{
  "hidden_size": 192,
  "num_attention_heads": 2,
  "num_key_value_heads": 2,
  "intermediate_size": 768,
  "norm_eps": 1e-06,
  "qk_norm": false,
  "attn_scale": 0.102,
  "init": "trunc",
  "init_std_down": 0.00737,
  "lr_head": 0.00671,
  "warmup_steps": 200,
  "decay_shape": "linear",
  "batch_tokens": 32768,
  "max_steps": 4496
}
Each number is 500 + 50 x the weight over its row's rms, rounded and kept within 0 to 999. Layers, rows and columns count from 0. Numbers have three digits each. The size before them is the row's rms in percent of the matrix's.

# layer 9 attention output, 192x192, rms 0.138, rows 0-191, columns 96-143
106:531491517542513464527473517480553514526468523488506468541466449489432522517498542531528615507470481470533489478556504522473465467517527516496521
108:508491492472495526523496477444460505520471508501513490447418473523517593509476519523446506544526543510446485515518502477457536576516489454489505
102:533507532546557454519514507549561538513502559552472535474450517407490511480505480536518550561524462448503525444575505568514474497513476500532517
104:501540511477523531472525490418490470473516535526461441455450478469548467492544503479516523521505469458494552510477541546486508539544519529492503
107:470498523460524537506451579454518528488508459522476501502475520522537562548524517513476548548466493487511540484507527533473517564504550586450447
104:484489500489458488523436553492499485539522477493546511450538550489520440517474476454547453572454542513486462517489522566505482505503491486553502
096:470508467488505442501530517552481561544459496542454560514515572480430504533523435475502483492519543518484519533523544502513484558527463531521561
110:501559490517540574543475436534471514473498550525439484438489519449510484512534474462452434487510458562556482446486461451538540524509559483484487
084:490532531549570483513501490507504524541544516425513478439506523473476493525455489483475493481557461532577477478559500548517529483495438529530470
101:443491473472521472534482485452507484530487499515499521580509526562518467563521487490470537464481478567484524428480540571407505536614548510497515
100:532489491538470537519511495475519484493537486471524463583468445489482474491507523553428476497554496526461487518483471456484500508510539518425548
094:539506467514519562485476473501462489494534466458549472523481543533475506580446561474536504498457525544541522535511516493543513520495519595488459
096:532522467519440509478535526516484483457441454495462525519459483537499535530504488515490486473469477509481486496533469464474540479515477504569447
103:480514513540464475502536551531517539545483479513451469486510518570513472506488469463501530527499487508494580525511541524453413468511539499513574
100:546529495500508467447444550497544507496445471545486506548475525479513499589431443527560516509540516495537487467603456534528508528535525575497538
111:472483492474482409515500427460501498549519558508475452516456495466551541446535461555591512509474538500466565552469464466499540521507507530507422
094:483516477480567494548488504493486566499516473422589550504476509537522496483499441457476515495478525509506508487543512465483503532547477521486526
104:438504511545449460528480512531578548523480526508464481541491515562537463524526484526463521493491455502479504535432480504548520486487560476455488
095:482546515479502456507499532484477446374519486512473504428522497519501465416550504514429467528521536471530481530492519499503459491475492450533465
106:512528521518536534512483537525526503470468479583444507500520541464490499513489521483449531541466489478518513450510490478527458494474468512496520
118:496521464496477512489499513474543491443509559466496480506480499506509522515484489468457518478495500543505486497453488537562481474419561524535548
100:444440527467527454446506463552511569494514456497535518490494450536522527512559505465483539508510479560527480474480523438486555543412469423583519
101:438524478468482508504536473513536479506483490452526573494464550542526487423573481518569466420476553512475527499483514435532462460476484568494512
102:468481514527483475459526469544540469415510477449453516608493602501533443495501489514531530456487522519481518542495467430492515503466440459494499
106:445453476437496506520494522507512486470520526525478475517535486480549433447495516572483479548467528529531486447495499489527507512545579412504527
094:484458432556537516537546519451479500512463489518450490479525580493512482513492543508534546575511465515511489505529503592522500518484464568458577
100:556527481541485472561497494504525568556501500534502505533540500506503452475544470478465482494415519520531539547508569535451526447449506462493557
105:534555522503421488461514469606502524470507491537513453520511472511475505470486505534513551514496469500525524526490523544488448502453430503518477
106:415486529494471463508450481535513491466510515446500514420519499455536486552444465545493522432465465515524483570564484487497490471493443487441483
114:434487519541511485506487505466469470467479476441481505475535524503486518460479513553459504528460472483484486466540527482526491517494429517502452
097:464519482489456471430484448553501426474550509554525459510529481524481505492491488498420476485462507479543566546549517536506536539517498454534521
103:484433479436528483513540500567518475537458524485515517467476480525474534508473465538506560508482538474479449500501483490512543477515487496474513
108:452453467512496547548508487450525534522554436427494492433540495549546522501513460542485478507463495496571475467521436454479447524519477515478518
109:464485461460507445429503480496528576477498502452490493475548419514516516533465536475519536467493521449433510486438501470499569497527481555548517
106:530529510483593431439481495505510453482487548481491430490475455463528487458500568505522530456522499531459472548431484495489527492486495469459496
108:515514582467505506528484502520489415494442479506507530503510532539565483533603490528536530505477465485501511528545465503547478535487480527488541
096:406548486497454523491515476478519491525548540466534582505550523469520439452562520536486508502447544510429552512573470478523520565463463495467564
099:509532522566520461495507454500504474535464523467494541492528516524499513506561431481505534421517466484456494527507510547443565548529466483509523
093:506505535505492472565457490549483476564463483484519490485437497460479513534507499526461477521592552519485496516492494427559548534484511503538479
100:502522438499524504557543447441501510519479510542499470452559463515490484528490463512534539502491472534540473508479501484499519484490473521526472
103:488528559459473551531466488495448425509476509465547530598446463475476525477547513493551487429478484483515480471485500502501478515543493479525474
097:530520507462490514517555515489464472493494462457472499542505512530484526479441449520542591542491557529473512471489460520495521507447513487465525
107:494513556510541518458537512537495572499576458489455487525519517474510442504524490570535509461465510592426497534435456516546572530493513568510504
096:569500498511509461480501519501473481495585502510512542533479545509480536471436596452466493483535474455515573532481489463524512538481554523488469
104:557438444491549494487482518512477523455553509519462504500485582439510501504482525500535451519472501509489466548541510493507550462446481472529555
094:503505463488502488476440517586508558542478489552500535533509505505545548429498488504504473520510500446536551517491494483551537473515486519467492
103:484529437440510452489499535419503529518479479503532513526525414494464493482487463473481460531546514476444523533502489536503483442522512523506500
093:463530484490454508478506539467515482475500501461585550507527517458508496510481529553468452483507506504515553475481524513564516417431500521490505
097:401472469507489551503490504412466493534478463482530497496481449487468545541432502500473526471462440492485468486430504483496493427495472541535541
102:514540443473459464572481515481485446473540503471527540480521526512466482549480469525481470478490459484478444490488464502532500527516463512505493
100:495507540520508481577535526491479540512445507508501556535543476461539491469544433410505494579544552507516514529455457522485456473523510548482471
094:479507479475498508505483524469445547507516554438436498522506507452476595478502457482544533510467472446461511489494492525493539539487417554545485
101:531507463523442531466527502494488520448510511542529542512524492461529491516553527528528530525536532479532528535497497506464399548523466499496608
102:595481511489504491472491432515417491469454494554559462477441450542485494508485500475483517477481498466519506502507599514445558558564485488532478
095:500509536509504470505492528500559497516461558535494468519498512483457487500515522513545536489444499494499543493508511458502497521587517466437549
104:463507515490567490521515512520489555494455495481490525540526516528407485552460493486540502471531541520493515531497421403491483458517481517470457
109:529522519464483518483515513509435503531496500505474519445481501502508541561508496507500500505438502474538478505442521507426484527458506487472475
103:425534479513500533491521562469454493536528531486447510586519543602468530492480520496480545465494523546528537497514515504448523505534497478493539
094:518519450557484504446489565511555521481500510483542483521504451454507470517504538440519476566410529471462538485534507494463470556517520519555577
111:394482508520506426456530546539485500513511510551506496490502547497510514501568505547496414512490478512469464436530497584425451548529542496523489
099:457472473478507476452485445546552514548451494489513428497472533481534553486529495544469495512474542527462504434509443497501546482503514527483483
102:512536478509446434448500474447556461474544481556446526449448516452582532508499459473549496500509590503513502456448556505550544502474529479413520
081:495479549538524527513529448479550533431445527501550511454562494477507568526491533553490471535526507472460463527462492527499420552411510549529440
116:518483425507495474507477473497453488489503495501566502522507484513498498492534495480464474498551517458534482523550523465480473463515475534501426
107:480515486474415514512503502486435466557452516465528516549485458529540542449442506497488528515520458530516536472479453480482459540523475436541497
102:484509538535422553519535485537463534483447441483505455483424510582517479514490492467491511508548398475496457519531492480504465469531467459466523
106:605505493479508501518477486495478529460533537539531476438541478508520500534529457508501485469497494495556461491500490496512474517463434519459485
099:435446519532448525426518549485506484520473463514491462502529566529529545524522525458472532507459546498556485428572480451573555478538528490501505
082:441469519495498524555549456534546530474525511511492422498477591454590468468429536480495499479447550557545569477481452427496420421492546475438421
096:508518457483463497520525514547470435486496462476470494510524552497500491509480456491495507469447521431448470522504560492501486522505547502521509
085:537503467435450465523549561432494496475505514564470550508443495495579485580494538498516458398494498480491509489491508489575546560459517524479467
101:458462504527526507484568478462528476501526478417562498440550438483496474536544451474488497461513561447496468526532501461469464541487576520469519
094:464486522536465463446447446454530516523487555535504527478516558491567483455527528499555523541524422476448545488456537550529469525508471506492534
108:532458504537502536507530532508548491555498521519446531496542477520473507420533492470561508409523493555497429520525528584548498505515514523465543
102:592493466488539479490498525511471528525452478548482518551495478513510478540419454532478500462552511520509469500579478524525457542467474466510468
088:463533527496448497536463495557455516455510512520490489509515534507531491476507468549516545556529496466536504574505527555418511560496474480579528
100:515489531480508522456526472515537491537513518516518425455437461523536489538483560514591463518511445516527484585488502522483521511548509482505456
100:549473463463505486492499533473507543430478429463560483513520499481481472536543455518519454537540493496472527460502482470498511454517481534506468
092:483481490485470490554460483488471532525545505444465489558447386562521524503490474460485556563533522503436491500570509510469417501481451543499568
104:578550480570512470458459468517526533510470502486513444467513498486510517481503500514506501528430495542538507473491521480476540526488538493480559
098:581478501538489466465519509451452516506484519542544530460483513483489554470499477467448556560500480505485494521488613449589454495539505507464519
094:539505466496555492530498516536472442492521486482490527445488458430488473548600522496546550491505477456525488480495505481526563515539573449548465
081:483515454480438523535484478505468493455512505483521466472534547448565455537582535503490494460465499503462550477553512471473486511402516506489401
095:521476448466460521570517568524578530484454501558544490525512582440518504441573484515464541470494491571548521542511411498463502525492468440511496
087:498432498493499538495505481531440491542480489505526509486505488529537485467490545537508421557483469443465440474489430491476526452538514530453444
105:465497477463465482463407451445458524518555484472482496489498525472511491477497543498459463491532546471452509472481455487505515509480484424456524
101:541461502473475453480538516510492549476564434445485545477518487458492472493471475487532445541540514510506502510481482574471423497494535477544461
108:437497529537479481559531542501450494535487507513538539547499513504447518484479520575540515519414464463523478542559475518460495483461452552428458
098:465508521521503509521553539477528440516546535471482518449423494452529501545483548513482477428501538510498491458548492527475447504442504492475464
097:530506539567493465484517490565568538498514512525434494462508488521546534439487512444454539519529516465434457490441502450532477450563547538472475
096:471492461449433469540512479517524560482468521555526464512516456562515536568475519449561474541563518509461469466491501464530474504494493485521537
104:469446512560483530496490482498477456491532430535522555511558520598510550492501435545479488482492417546454510532443506515549533579534487447468378
108:529514470479549502473533472517539409432554462498527538514510520534495494485448478470517499459493481474481572472486447472593507514452525485546485
101:502502496449593497447531561457502493497460485462466428486453552445537466495459399492481550510467503430541477472457447466494468514537507528515526
108:548495467569537534503455485539479475511443506467476441493480486475442509522486494488463526472540573507435508502482525521521518528466466481521534
110:524500485551482430516537519518543496502431462544501495410478496476503520428493509545451479440507508531403508538477485526504486543470557456516570
089:423458507483489501507410476490423486521557433540460517535486426603468492473474475518473501518537533439518509502432471422528488447497482518548497
089:514483459499540564579483544566481504552562489555525520519493552551501480526477494514526462408434472498552517521490448497509526415569508524496493
107:568459533475473464481497476499474513527531556526462507477569500486510510482539497514474467465562490502453481470519547499495468535547531485535482
105:505439523482457536515509513497450475485510442474486464499516485476520546477425491484519521551506480523544514509476514465522545461448525522452581
090:523465487483498507545406451529478455563520495500491556436432484455494467385473499438472522560484501468482467435470472488475493438490520515552509
101:466535464460509504500510580506478537457508526439512557504501484483517517486468444512514502548532527522512561484453510516531499470537469460517507
095:463540482509524512521503538505445440488504471448535538502541505468477456547499464439513521500451576477515517478561489536413452478457569527481453
100:550457473501452461473423533487591513499543469494446540512421464497498515531503475536546499512484462546481525503517561551409424485482500486474499
105:513450603479477520472499564496456451498438468530449535497466542484494490511526506567443515493510476494509495515563506540481537516498524565469519
100:550516497501472532503537469489501496481519480563506514457485539507479492518512477488490479450536516527494490498503472481478539456445509448477485
097:492542511502565531512548459513519541504460448562492451534444478542511465508493512459517492515469438467538496529495529480432555503529477544481480
114:555535561474534551497451451498465505466539489449488481455430503513517519518483491485465485511493497476534488534493509481496440489534455474500593
091:500534512510560455468483518518458508491424525494476579524437563551575444488527421502482425556465472454464477532549502529573463498585469430510477
095:540483496500465490504519565494495478506487518478459491503468507511502501468460496547479485449607510523530480532509524423552497436482507450495529
098:472508467497503526521491492516535517518487505499546506525499416490507461440435494463478473435497474460517453541513484475532501454541542495474491
090:511489530547595521422543465529467489529520512560528473540409514439427496498476563529477490488514564511460548451502511509462498515517540488490487
094:504530512497505453466502443539472464505435461498488527502553411503491479539540515498508480509500523527584508487506489518517496490479544490520515
098:540502497478528485489486541517547521463544542505501449475444417515553450556537463512456443492479478520515488453545475534499434486545434558512489
106:516570488482526535461447436504489576516509462505500559524487535456519518470443571494568492521532513520547508520472502498457465510513486496519481
101:483499515444543527529533411522525524526490499538577536384488492445475493464495539528567510487496513505417532502485482499488486511487495416502544
094:499507496500499489490502437478550538428504461473466532480540453490494460510485500485435464526484473536432522542505486501549448481518526539549536
096:507447515514420501464488490434535564426436498480506520530493462578533471475472457439516532514454494529552501473493538557533560435451515517514422
109:524445529486461534522524471473504548460474449444514486549551543449451495489468485531496445483465500438555495447467501532515553563468473520454463
073:527568607488518532534445585483558504508558518525512573511528461472526528469523472506530510542504466506522451496530439496483540441499469406491554
097:515517566597553473532546511467464454535546488532499525501508477508478488478526464399506492514487427482563487471556543551524489551480523501504521
104:582525471507477518517456437537514500523488514509565527458521543484500534504522467552456534497495527455516482469542479427508478451432510490508491
109:456519522506548520471483449484513465531469529468514536472504544471496572510561527490484455469450489479433505525470490450444527559529508505491533
112:525470519471537544460402485429533522536438515505491522455503492553497440544487513549480454507505458494471540487488517519520513483443493467504499
105:504471521499466494508503492519439475517513491545502531553513557441471494565444511523477499522420488479510492546488501519491522473449493453494428
094:525516468511437455591567482445455538498603522471517519507436474473476500468478496473464450512525425496451451470552461480462500498530410463576550
095:511502487525474566477544407432516456490467565493472506586525490497518519479569479533491434446476594580510491517493554517432492397508480488544514
098:465515468446449554565511565477433552507565452454477498514548581480574487471561579486512517486494440463534524489534535533518552389535525521520520
100:410519569541524527472494492479514518534509557558555469528497503487600495504500525436490478477491504468473554534451534499556460518493589484422494
091:521535468474480537499516522477499462531571476464498468455494556425497482449570432519425455515534480552415415493517466481475525541542558464499443
088:503520546457451550518524486423484488430499418497507458543465489534523489471480523517526473536525431474449476482480452499509552450453531428511507
086:488518467518529525494479481431517546458474579496468556474534448465478509493470472470413562476500530527503554530536505611522495522512485477560516
094:497515520430535429473581485533466550570511401552561555494540460502436475513567554595465460453521489470554462490543465511517529507404525499509482
106:472450423551475518544514466522527495472468466536521489496501473459424490545439431437518540526532492448530508509481512428472481552522431483470523
107:463523497483389471488533516467500500524472543478507440500507502558462471529522505515532484521486486459459494441476510584549515461517525463462449
101:476462406519542515460543529475487518534469436535421519526471468497485511536526518495468522480463544498515467497504509441496475495458450496560461
098:461487485574495513512473499550557516516495465443478453566422496560456503488511547529471514484460546506534481491463484521448502539415526519507516
098:513520535522556484547503489450519502519533514522482458509506469542458543504487479492478505498483469554483490478570514525516473455443431510472522
098:445515523560501487483514443495460479481506510525448466467491488527518507443494437536514491491581500464479491457553565460436515488421518519490485
094:508469500451508495467518505469483414448496467472479508528538548457479468405516439491533448525498464508475504499516514466542519534536486520466536
108:511436502569452534473531495530510578520519524521461422533536496486466509568534557494524486468509561478517506455477489531488498485488498500438530
109:511512506402451477500447499467490462479506477485568495563533488506506477486450540464488509524505466518565535497472468456437465534550496509545537
102:563494525527500588540489519490528515458463512494481517421525481485485481486510561384465518497533573527573537573543489548445496512473540525462489
103:540517547469491545473498582517470459515500486534514496475467538494513554559482544477494498462517508520474479554485480522512482471548479498508449
110:494498520554501484418581467517517467477520430443480495475487550509515505557480493482481486488476492478535437515491528590510550487435522503477515
072:436458534507557495479459544517416527549445475524496502537459546489522554437460529464563506428565542575516456519466559523593462509509553500525554
099:585493502554565546577489584493475473453499538568481514481481520538505473440463478437474529461505458560528493464554477485475561538524479519478532
105:534530526467531483478473512508486539466504498499530562525495489583471487443532501517472504485453508545491499452488527466619537482517490552464487
101:460463504540459454513500479469572535468489473482508471469482523454528469548454539491503507546485490531545474517481467555509473551527557450468539
104:483496479476415534531541532508463478513482478505473480525492460524476478548449483512528530462548426518515479570538468533505476559509505488544500
089:535481468493525561540448522483511518480528502478458481527582518534447480510458486482500419491531504493440553480456574532501466466481512510471551
094:513447485494469436468527456451507506533557486507519532465561431524523488507499518520527510480464437539514537498505475443449571459490444427467453
109:536421559503570493516472485520510490442515527543500480439449539447524441476493511476508473543526501508504541493512447530478530487507492521484497
083:456532440493524505521478489542489479496463438470548573541467521476482535497558531475520439483500453499533513567516520433472497536484489460514501
103:522507526457501511514457552538503509490482464518533472455512477520488468464511561538542539503498531530450506475518515459512523487519480527542521
112:542525479461501536475523500500528586488492562479541466530501523427448477488468481522491477489510474511538439539521548521479475452479513541557523
109:493531514491522452526523505461554480505494539472524520549505447539456532489518478506494461563551523514520486536469517553435535423502483531506535
102:504457494456479471505461513559562509551476511486508446481502516487488518522473504459548451496497452524439555497466471443581523578510493506495498
101:510468496492514490461562447498515447479478530526491520544500486516432491583523523519505572523512538546530507483524534506480541552513477484481467
093:447486545477527508452531531549526441494529502539439513491460483543469472492473496504518481515487464500460486480507521509464465516512469501478457
106:474505443516507513521489412542515508528507468493532465540476496545494452494475569481512502505487545534540545467504535485533485487520505544533475
103:477513420519515506525564456516516479486459523508535483494524519526465515456577532481543539479469505460473528546476514484525528443534504457546507
101:502576539527510469497532528479503461525533522519430459481579387474442502498514514507536548546468512441501506456460468490501513492515473511513475
088:504516494559489520503513494500553459554532462495465514493527460538530530516488534495554483527543514468487480583464534504544492530520475535520464
104:493518508530490474456512492534495549524521475476478468459510535521449574486515458492493471519502488474482485473483522508494450504472579539550528
100:556457577498560530552500496437495537477550576522551498506519503539508527494492519501476490522452531479508515473540488471500538546516458514530480
100:482539588511501538552510518539514422487532462481506432477474498465459479458515527443538462486569497517486565484476528516444469451468523472488433
102:496529519536441495539486544457539517464487488487487504555501481486463509431525517510528484512524482489473444439431522513505472531418523495508449
094:540489491479494447475470522477508401485460506520505539488534528561487391546480535439470508545410500511524505469471512513512515523532507485509501
096:465475437510490526478438476446488471562527483549485485565545432462515449504574534468456532537457455517510478509468466485464544499449519528513499
102:502517474480575509440468555553533479511596544510461496517538515506468543479514506498473456495530543516475450503526498471440500481551471506528520
101:466495580493568514559515408476469521519501601480538537493468504506526443496418504432511532533552528475528559429483481484509501443475499511450518
103:488467534452541514492500490532529490554489510448505446489486517527537513512500526530512509477469477501506447472462558455513534493496529501469480
087:484423558461500492564482473507487526527471498488490506442512542479450468557461426537504466480537551533497499464578492463490469480487471474515443
107:513435498527478541506466439471483470501489507479512457514507445526598499492522490459468530483565530497504511528442502537561481450560425454513455
113:499499439461590518456530548497494503540522495518455490502499484489466469503557536501524504506546548496526502499440534537476483472498539476512509
105:482483507541487491497521525535508474477459537524450485534501445472481532541470556553488521452524495511503469491502479557543509493526512498558529
102:447554530527547522483527495485499535479485475515592477461514491452484509451433458576497486505533498523513445515473478457464455486497473514538506
102:454561551444443501503503546498479490573559544495484483471475465489491584530492517487456412443497496527563486508467506551575501520498459464508466
100:488497561501456465509462534534469481476510571475507461490512568438487535514578502541518500577536523474489488469501497576540538435510436524509464
084:459537512542493539452479440557519513463478501496515510573513494532473567391522583489532549500552551468510467508504504559475539514488553409490568
098:566516486558553565480512506514504459521465544503492468471528457445450526534516467511590487481560469414564559475523483498511498469495480564446471
095:549501535528522450484561508526519518506451554501510514528447607503504507544529476466527516557542499500443498498459506504506433484485496544505459
102:477528504452588514448495545547499504462498563453538430492500506495539558531482524515485524487506501526534476539538524464492472486500450517466543
109:542489469525544590517522519490486558487436481517505468493529458437478449481449525515501522509475438478523511555482522518498526452581532498544476
091:513468472476472425445533561497506515496500534509479541555521484525495537482546496568535540490521514491527572556478526501484523459480487486511503
092:507539499455501467428470480558449437524545473483551513423470561485584469465461488463456537505571466523516440551426492473462465541538497522484473
106:507490463519576467603497485538499480436509553461435511466507492523498459547495586475542489540491479575448520511468461432502482501568492490519482
084:498432473428499443558490464467511479514484551481506531473550496531437514459534523524490525441510489547482491503528524490481554584464493530499459
093:506482529493421543489420568571497552567576433481484495545567492535460506505429495520436507460508556463458506448468503516456529512423554480536473
100:530552494551450505458497499458484506477548475488522576490524461498505552495495478500505526424439519408549534527513463453496510488529540413451565
104:519517491489483487448490531469463456510500507493488542470530486543540455551510515491506514560543489529429469484567472497486502473525576485501458